Weights of a small GPT-style language model, trained from scratch on English Wikipedia.
Size: 11 layers, width 896, 7 heads of 128, MLP 3136 GELU, vocabulary 50257, 143M parameters.
Architecture: learned positions, no biases in attention or MLP.
Training: a variant of Muon for these matrices, 1055M tokens, 8053 steps.
Each number is 50 + 15 x the weight over its row's rms, rounded and kept within 0 to 99. Layers, rows and columns count from 0. The size before them is the row's rms in percent of the matrix's.

# up: layer 4 MLP up, 3136x896, rms 0.0249, rows 2699-2723, columns 512-575
# down: layer 4 MLP down (transposed), 3136x896, rms 0.0249, rows 2699-2722, columns 512-575
up2699 108:62 46 54 42 36 45 53 39 47 55 49 62 64 61 28 15 19 35 65 50 25 59 60 48 30 60 43 63 18 64 49 39 53 35 50 44 65 57 35 25 44 70 69 73 65 58 71 43 50 35 44 56 54 44 63 54 83 62 39 55 43 57 99 99
down2699 102:61 45 50 14 68 37 49 34 47 38 62 70 82 61 41 39 44 30 79 42 14 54 39 59 55 28 20 65 72 21 42 48 34 45 46 58 24 73 27 26 53 70 78 48 69 46 55 57 32 60 58 58 45 37 42 53 46 53 49 38 54 54 47 39
up2700 094:46 29 60 56 57 52 48 54 46 63 47 48 43 52 53 69 85 27 43 24 58 58 82 44 50 44 48 24 24 31 54 62 44 36 43 28 50 65 45 71 43 54 30 68 66 35 37 49 71 52 25 45 45 46 58 68 39 27 50 63 26 19 52 63
down2700 094:57 55 53 35 51 72 58 59 36 71 37 65 50 26 79 60 32 66 27 34 56 46 71 37 65 18 43 52 58 53 62 61 27 69 22 46 34 56 76 64 22 61 34 22 63 35 68 72 54 47 31 65 58 33 47 61 35 18 27 55 45 41 55 52
up2701 123:24 30 44 37 39 00 64 46 48 43 52 29 49 42 74 49 70 25 45 34 66 29 25 67 25 27 46 73 16 47 53 38 65 65 40 50 49 51 45 72 56 21 28 73 62 42 46 55 31 46 58 63 46 61 60 48 27 47 56 47 27 67 46 20
down2701 118:44 71 47 49 58 46 30 33 54 36 39 42 43 51 47 47 49 42 48 50 44 77 29 65 41 54 62 85 60 32 56 21 13 75 60 73 54 53 53 64 63 56 21 29 55 45 53 49 54 41 27 52 62 34 58 61 48 59 70 38 38 64 64 53
up2702 082:25 37 37 38 38 21 52 57 52 75 40 56 73 76 59 56 44 50 53 77 45 32 42 42 36 64 65 56 67 61 71 53 73 64 36 59 53 35 68 37 46 33 49 55 70 47 49 53 35 36 40 52 68 67 46 26 47 35 51 58 27 47 47 45
down2702 084:52 61 50 38 44 72 69 62 55 42 49 72 32 71 55 70 34 61 55 48 61 47 16 37 63 65 43 26 63 44 72 34 76 51 23 38 50 62 42 48 57 70 56 34 37 29 42 30 57 54 83 61 41 42 50 31 45 65 30 50 54 40 61 37
up2703 091:57 40 45 32 28 40 44 17 52 52 53 52 48 56 71 58 57 43 85 38 63 29 24 60 48 78 44 36 62 60 51 57 70 49 31 48 37 61 50 64 50 27 56 54 56 71 53 62 58 44 48 60 74 49 35 63 40 52 38 62 59 76 54 40
down2703 089:56 50 40 37 68 60 48 54 56 37 54 44 33 43 46 46 55 25 38 52 51 41 35 53 44 69 54 48 32 63 41 51 52 47 43 53 49 52 47 57 39 67 42 22 63 45 44 76 63 63 58 45 64 42 55 71 20 34 33 73 56 59 54 79
up2704 095:75 44 29 42 68 24 46 72 44 49 30 53 70 63 63 59 38 56 55 56 53 66 70 03 13 29 36 56 53 83 66 53 59 41 34 53 64 24 65 43 29 23 29 42 77 48 48 28 58 36 48 30 68 48 35 74 51 58 28 51 52 75 40 24
down2704 090:28 45 71 39 50 44 68 38 37 49 74 29 59 53 68 49 15 40 34 73 31 64 38 67 54 50 48 34 73 55 21 56 66 73 65 64 38 58 71 47 50 53 59 17 45 32 82 65 58 29 49 40 50 16 40 32 44 54 34 52 52 42 64 37
up2705 097:59 27 66 32 35 66 45 64 74 36 37 26 81 38 59 51 48 31 35 53 57 63 32 56 60 53 52 30 74 44 63 64 54 14 53 49 52 64 69 58 24 38 53 49 45 60 59 42 46 68 27 63 62 49 81 55 74 71 48 63 32 56 51 36
down2705 101:71 34 58 34 48 54 44 87 70 43 42 55 62 33 47 66 45 29 36 50 28 82 65 64 60 44 40 62 54 61 38 47 41 45 40 68 42 55 58 28 56 34 65 65 67 47 67 64 63 56 62 61 69 72 53 26 61 37 65 37 25 37 29 61
up2706 075:43 53 53 53 64 24 76 46 45 52 59 31 25 41 46 40 61 42 47 53 56 66 39 40 49 59 41 71 42 55 57 93 55 40 57 39 58 57 64 75 67 66 72 27 63 50 63 59 43 54 57 67 46 39 49 17 51 59 41 60 58 18 51 63
down2706 082:58 58 46 37 43 63 51 73 41 60 34 57 46 38 38 57 72 33 50 45 37 24 32 41 19 62 55 28 56 67 65 41 84 48 46 66 36 44 34 55 58 60 44 81 35 50 74 35 50 44 37 34 59 46 52 43 31 56 61 46 63 41 56 39
up2707 083:52 56 21 71 30 27 61 78 28 68 51 53 65 35 52 37 37 49 48 15 46 33 77 60 56 53 45 51 44 48 37 36 32 57 44 49 44 53 67 74 43 44 34 72 30 66 41 43 35 42 61 60 66 59 51 22 54 49 67 50 51 65 40 70
down2707 086:48 60 60 53 67 84 31 51 63 31 35 51 47 57 31 30 61 42 55 51 51 45 64 61 49 19 35 36 36 37 48 33 70 34 23 58 36 52 59 61 57 42 33 40 26 37 67 37 45 31 15 51 30 47 52 23 39 44 44 30 40 35 67 82
up2708 099:38 44 33 52 51 20 30 53 77 75 35 42 57 75 80 44 52 83 69 49 43 75 34 54 88 42 47 55 71 51 40 26 44 60 49 56 50 74 41 75 17 34 29 51 57 65 38 41 55 32 59 36 42 58 22 43 41 62 21 35 89 42 49 62
down2708 092:32 33 83 55 66 46 49 36 37 33 44 40 50 57 38 45 43 74 45 51 63 44 52 42 68 21 28 71 56 36 63 31 45 57 32 42 36 48 57 39 62 56 33 67 37 60 45 70 35 55 64 47 59 16 46 32 46 56 33 61 77 77 33 65
up2709 089:68 43 67 67 48 46 61 22 53 20 56 30 77 64 65 47 33 56 51 57 54 41 34 49 41 77 51 31 61 39 60 45 61 47 49 37 20 67 50 45 33 51 44 47 70 61 18 51 69 48 37 67 62 53 66 32 44 29 73 54 45 40 38 64
down2709 089:36 56 51 58 71 45 64 22 34 49 41 55 32 49 49 40 39 54 33 53 72 44 51 39 46 46 52 53 48 33 62 43 52 62 54 35 28 51 63 58 85 61 52 57 29 66 63 62 47 69 59 67 42 61 57 39 53 23 42 62 30 52 48 76
up2710 106:48 52 49 57 27 63 42 60 40 74 57 52 48 20 61 58 64 81 58 64 34 62 47 62 40 52 16 62 41 41 44 48 21 41 50 52 30 28 44 46 16 43 40 34 35 67 48 39 57 66 77 45 48 38 58 57 31 42 86 48 40 47 56 53
down2710 102:44 40 61 44 11 54 63 33 31 46 62 31 75 34 60 29 63 63 53 55 23 57 56 40 71 60 34 43 51 47 39 37 22 45 32 30 47 24 55 37 57 75 66 60 65 52 37 47 41 51 34 33 73 71 38 40 41 40 48 57 68 58 66 33
up2711 071:65 64 42 41 50 48 36 57 47 80 31 53 59 48 57 33 59 35 23 44 58 59 33 36 61 30 37 44 59 56 50 69 64 55 42 45 73 57 42 36 22 55 39 64 62 66 35 37 31 54 49 62 37 39 91 38 57 33 46 51 40 37 75 55
down2711 060:42 39 75 68 53 79 66 60 45 30 69 42 37 53 45 63 38 50 83 54 41 34 54 55 50 73 63 55 28 56 39 42 37 43 47 55 29 41 47 57 71 27 46 48 68 35 78 63 62 63 42 27 48 75 00 44 58 68 71 50 36 64 25 57
up2712 090:63 15 57 65 60 48 51 71 74 30 53 57 53 11 45 41 42 54 52 72 66 41 60 55 68 64 62 49 68 38 54 59 23 53 25 56 48 44 30 53 55 59 72 17 50 26 56 49 51 60 57 59 21 35 63 64 54 55 84 59 55 50 30 85
down2712 098:84 45 58 37 46 41 64 67 58 60 41 47 56 25 58 43 38 62 41 37 58 43 40 30 21 30 35 77 46 58 49 37 16 44 64 30 58 51 36 39 59 53 58 44 53 35 50 56 64 73 45 64 45 53 58 36 59 48 46 58 59 62 55 50
up2713 111:21 57 41 36 42 34 69 57 45 73 39 55 58 49 44 16 51 44 33 42 20 34 58 48 52 66 49 56 40 45 44 52 42 42 66 47 50 65 44 72 53 65 24 55 31 48 79 35 49 55 35 17 59 45 53 90 46 51 69 33 31 63 36 50
down2713 108:08 56 55 47 67 56 34 47 36 34 50 47 48 58 58 61 45 51 43 68 35 23 58 40 47 53 73 47 70 51 46 49 49 70 44 66 42 73 33 54 51 59 55 93 28 51 40 62 49 25 56 23 43 37 69 58 63 41 50 30 48 52 09 55
up2714 096:38 58 75 57 22 48 41 64 47 56 48 24 39 48 65 29 34 16 69 53 55 58 34 81 62 26 51 41 57 54 30 43 36 16 49 55 75 50 50 55 12 47 29 50 92 49 49 32 59 45 23 48 68 44 40 57 67 47 46 57 51 74 55 67
down2714 096:51 69 53 59 87 58 67 83 60 43 65 86 73 61 48 56 70 45 41 32 61 29 49 36 47 39 42 40 39 47 25 39 59 61 54 64 42 45 51 40 62 23 40 57 24 54 37 49 46 42 41 62 53 22 64 37 44 29 57 30 58 45 28 55
up2715 083:62 62 66 43 22 45 47 25 81 24 45 64 47 40 49 55 43 53 20 40 31 48 81 58 32 64 39 58 63 66 52 41 32 63 62 40 48 44 40 57 50 40 36 32 39 44 60 58 61 40 37 42 27 19 27 86 61 62 43 59 41 80 78 39
down2715 084:62 34 69 50 36 44 51 69 78 61 75 60 50 59 60 44 45 54 49 31 38 42 84 40 68 36 40 59 37 45 42 55 40 76 72 57 43 73 50 38 43 59 58 37 61 52 53 80 67 47 12 74 37 57 70 46 36 69 74 77 70 32 51 35
up2716 111:39 31 39 43 34 44 75 79 16 42 66 64 60 37 61 61 43 45 34 73 58 56 34 61 46 55 47 70 44 58 31 71 71 63 36 30 53 64 59 63 47 30 61 73 44 44 49 47 55 35 49 45 57 58 35 44 48 55 54 53 86 40 75 57
down2716 111:51 59 62 32 33 26 46 54 34 56 57 60 47 58 37 65 51 42 34 27 67 65 66 55 62 70 57 58 70 64 73 51 61 41 51 67 70 59 53 27 53 23 72 88 40 32 46 70 35 48 39 63 40 46 37 40 45 28 44 46 42 37 49 64
up2717 096:71 45 55 34 53 69 50 41 52 74 46 55 58 40 49 48 47 44 47 43 52 69 73 51 53 64 39 67 58 65 18 35 64 46 58 55 70 43 44 45 38 37 46 29 61 75 32 41 23 49 28 32 29 45 60 44 46 67 36 75 31 36 49 62
down2717 091:38 18 44 40 54 54 63 61 83 42 58 74 58 51 44 57 41 51 05 57 56 58 51 42 42 43 55 38 70 51 43 56 69 86 27 32 60 58 20 27 65 99 49 53 54 45 56 71 38 29 54 56 50 24 28 55 34 39 34 41 39 43 80 41
up2718 099:49 47 62 41 46 25 44 47 16 72 30 32 49 25 51 58 55 45 53 62 57 61 67 36 56 48 66 63 41 47 64 69 50 75 45 61 40 40 63 50 39 43 55 37 47 81 60 55 52 66 39 61 42 56 79 71 37 60 49 23 71 29 50 36
down2718 106:68 29 51 40 43 44 57 55 47 62 73 50 54 53 23 42 57 50 13 60 54 76 29 43 33 48 39 67 41 61 59 46 49 45 79 28 48 51 55 36 28 52 28 38 49 45 52 36 66 58 35 47 69 50 55 31 41 49 57 32 51 66 68 43
up2719 099:66 80 40 53 60 49 52 55 89 50 42 28 64 59 44 37 67 53 44 55 30 49 32 75 49 69 08 42 48 41 71 64 59 56 38 36 46 48 66 44 58 48 30 34 54 58 33 95 51 32 79 26 68 54 55 48 52 33 61 15 53 43 38 52
down2719 101:32 51 46 48 64 47 48 72 70 61 17 59 54 64 56 31 45 58 66 52 49 48 31 66 57 56 42 43 61 61 56 52 39 35 44 19 36 49 46 34 65 54 57 39 63 52 69 79 57 62 46 27 29 52 50 66 48 39 47 74 57 48 45 56
up2720 091:29 62 27 74 49 54 31 45 51 58 68 63 36 67 57 66 64 66 55 23 48 67 40 43 51 46 43 60 62 49 46 43 49 55 49 47 72 64 52 18 57 29 38 31 13 37 73 65 54 67 43 35 44 55 67 01 57 36 46 62 62 59 57 49
down2720 096:46 48 38 63 49 66 35 61 65 35 69 40 15 41 40 68 55 53 67 57 50 78 58 68 37 58 38 64 32 56 53 47 53 42 71 27 70 64 59 51 45 56 09 47 13 42 51 53 42 11 08 51 35 85 65 47 53 74 36 61 52 49 61 75
up2721 092:76 71 49 52 61 73 68 81 37 45 60 46 63 72 37 61 14 41 41 56 35 42 55 53 56 88 64 48 63 64 32 49 50 45 39 17 54 72 73 47 62 35 48 56 54 23 39 46 60 32 52 61 99 39 47 37 40 20 37 40 56 56 44 24
down2721 101:50 52 50 63 73 38 49 77 68 44 62 48 64 46 48 59 42 46 43 74 64 39 42 63 44 76 70 57 73 30 50 47 57 40 45 23 48 50 57 53 54 45 40 35 18 37 48 44 57 34 21 80 57 47 66 72 27 32 59 15 53 34 53 31
up2722 095:65 24 45 43 42 48 59 58 41 61 53 70 61 79 52 55 50 71 44 77 60 33 70 67 54 51 60 39 55 47 26 30 68 59 48 58 57 46 48 20 46 39 47 26 62 57 43 54 48 52 53 57 30 49 47 32 61 70 65 40 41 55 19 43
down2722 096:32 34 70 54 44 73 58 32 43 75 48 61 72 70 38 70 72 38 45 47 55 30 44 43 83 57 81 48 46 25 40 83 47 32 74 44 59 41 51 37 61 68 23 45 55 43 51 61 63 46 60 74 41 52 42 56 40 17 42 71 54 62 57 58
up2723 097:56 54 65 48 49 60 33 68 64 48 25 48 34 57 39 84 48 44 50 53 18 57 51 59 41 82 49 67 45 48 64 77 41 23 52 54 50 32 44 42 48 78 51 47 38 51 40 35 51 62 43 23 59 54 19 45 34 72 47 30 63 50 63 49